config.toml
num_attention_heads = 3
intermediate_size = 384
norm_place = "pre"
beta2 = 0.95
weight_decay = 0.048
Each number is 200 + 40 x the weight over its row's rms, rounded and kept within 0 to 999. Layers, rows and columns count from 0. The size before them is the row's rms in percent of the matrix's.

# layer 2 MLP down, 96x384, rms 0.179, rows 0-42, columns 224-255
097,295,224,158,271,195,201,230,163,207,12,240,133,177,192,231,218,187,137,197,272,178,139,104,143,218,193,240,187,278,183,191,226
093,233,108,237,186,255,187,204,274,155,205,150,165,164,199,228,180,154,198,161,180,155,275,265,279,195,144,188,266,194,220,249,157
096,207,237,239,186,169,246,199,228,221,97,184,178,204,245,241,115,213,232,166,246,151,71,213,186,254,156,137,228,233,200,167,203
096,108,215,131,230,185,247,176,202,192,231,146,154,186,292,206,124,258,143,203,206,161,246,201,143,214,200,195,244,167,183,211,185
099,207,173,181,164,199,209,209,173,178,182,251,222,207,211,241,257,227,197,210,247,145,280,219,264,197,201,241,271,258,185,235,175
105,219,244,207,202,214,213,212,177,197,172,195,176,181,202,191,174,289,279,169,149,219,210,151,258,153,195,264,164,112,272,162,251
115,167,212,228,242,179,160,256,156,240,262,187,168,209,211,221,201,195,209,174,179,155,99,218,249,226,219,231,149,204,258,106,258
101,196,187,172,195,227,220,247,186,185,206,232,185,225,241,156,191,141,142,231,220,155,175,238,156,177,215,246,159,168,173,207,213
099,152,309,273,205,219,207,183,156,210,141,207,161,176,223,114,233,178,172,223,225,213,266,179,154,195,201,226,138,135,176,252,242
097,233,217,187,251,229,195,200,214,219,225,263,257,212,259,188,112,244,208,150,177,145,154,233,265,185,212,204,98,191,167,158,159
099,157,192,150,164,174,184,223,197,162,259,204,253,186,175,181,198,187,208,143,179,169,153,238,185,174,133,202,140,158,162,197,235
089,195,246,209,183,184,224,196,233,191,132,226,215,139,151,303,173,194,227,230,179,294,172,197,208,158,228,171,223,194,218,233,159
099,165,209,249,246,153,209,148,267,253,186,238,134,157,294,207,223,244,195,158,192,201,178,205,265,138,227,115,193,296,137,231,150
105,191,194,165,225,186,178,235,165,147,167,229,172,156,205,180,244,207,149,192,172,284,333,155,193,177,175,231,205,286,178,229,122
106,182,215,196,162,142,182,245,201,259,203,218,236,225,190,266,173,208,214,221,262,210,168,202,200,212,185,175,231,131,214,170,218
103,228,238,187,173,139,199,175,228,274,213,286,195,219,197,210,215,164,182,100,180,249,210,187,226,195,248,291,237,139,186,167,302
100,252,206,166,236,167,202,176,117,228,221,240,166,245,140,209,228,197,221,200,225,158,277,243,198,144,199,204,175,165,202,179,250
094,150,208,214,190,210,186,192,145,247,217,208,147,185,229,212,221,230,235,230,161,152,240,160,167,141,194,186,185,129,171,189,272
106,249,171,216,202,175,227,208,200,209,230,167,174,196,235,164,189,185,258,175,98,224,162,171,194,273,241,173,209,296,188,211,206
089,175,249,281,238,148,189,194,210,250,244,199,242,263,180,234,220,215,232,222,219,242,153,183,153,260,223,188,146,175,183,155,196
095,203,262,244,188,163,172,157,212,193,207,264,205,199,211,286,220,223,155,234,210,214,236,234,226,204,218,215,160,164,202,230,202
103,192,225,280,147,174,178,157,145,223,223,207,141,207,233,126,263,235,235,198,227,149,212,199,206,175,177,288,192,153,197,189,217
101,230,232,246,204,199,198,183,194,187,228,225,222,164,251,225,267,247,248,234,218,163,233,154,188,193,232,211,174,201,287,197,217
101,256,151,200,206,173,243,168,133,191,266,198,94,139,192,162,147,146,251,204,182,216,247,156,224,195,158,251,260,148,272,125,224
107,194,175,219,228,180,268,231,175,151,140,239,180,223,194,264,153,171,113,232,206,167,268,151,217,178,208,223,186,152,240,191,271
092,220,176,234,223,179,219,228,206,208,156,229,188,199,205,260,328,219,266,157,201,190,192,228,216,170,269,160,259,260,186,277,231
099,169,219,220,204,198,208,201,191,165,251,221,218,221,163,195,175,182,164,201,144,160,189,217,220,169,179,149,165,156,158,199,236
106,244,216,198,214,188,207,248,309,197,207,163,160,194,212,192,320,195,203,208,169,142,135,245,156,155,238,197,198,104,191,106,203
094,242,207,190,205,236,153,188,191,263,209,178,153,141,205,309,145,133,222,235,209,183,111,241,170,214,201,165,260,185,194,242,192
085,176,165,161,132,226,223,239,168,235,163,247,241,158,205,177,219,156,312,180,223,186,197,205,227,183,176,171,219,246,159,342,210
095,185,181,200,262,167,166,148,180,181,177,167,217,184,146,217,244,233,245,213,177,179,328,176,194,193,190,201,269,204,257,174,178
091,174,149,228,129,223,237,187,183,228,190,189,170,187,208,202,179,212,230,251,120,207,192,261,147,172,192,190,209,207,196,160,267
086,189,165,216,230,225,254,199,244,257,147,262,248,135,239,166,235,162,269,185,147,210,183,182,255,203,142,207,209,170,203,68,149
090,206,219,194,151,245,195,270,239,198,199,206,214,139,181,155,245,184,196,207,211,241,269,235,197,165,223,242,256,225,212,203,272
100,239,193,159,217,212,214,182,226,174,119,230,291,154,211,179,216,187,146,217,192,214,94,196,269,208,196,309,220,247,245,214,148
096,166,235,239,205,143,207,247,130,186,134,203,172,197,200,134,229,179,208,212,222,82,240,193,214,213,169,150,223,181,170,182,114
097,138,248,174,201,179,256,151,241,147,156,177,234,229,233,155,160,224,163,210,234,245,268,183,191,228,163,225,199,227,187,171,158
102,211,233,223,121,221,168,189,210,183,187,184,262,154,146,209,177,198,212,223,184,176,203,152,211,232,229,205,182,186,234,165,187
104,272,188,245,141,184,186,233,189,186,258,187,201,302,246,138,217,184,238,220,148,196,164,153,191,212,220,179,221,216,207,169,145
094,95,170,222,123,215,185,243,210,205,161,200,166,172,263,264,253,188,157,234,171,136,155,211,176,167,92,157,160,162,179,194,175
101,210,262,213,185,174,189,191,217,194,175,103,153,182,252,174,238,145,183,241,229,268,223,245,254,212,243,184,177,258,174,227,231
108,203,212,194,162,267,208,215,231,174,169,181,130,232,175,199,276,194,174,138,164,200,331,198,244,219,219,226,125,204,226,204,158
095,261,133,247,180,221,196,120,192,213,211,205,243,244,190,169,225,159,221,219,169,149,204,240,147,173,205,252,210,193,236,143,157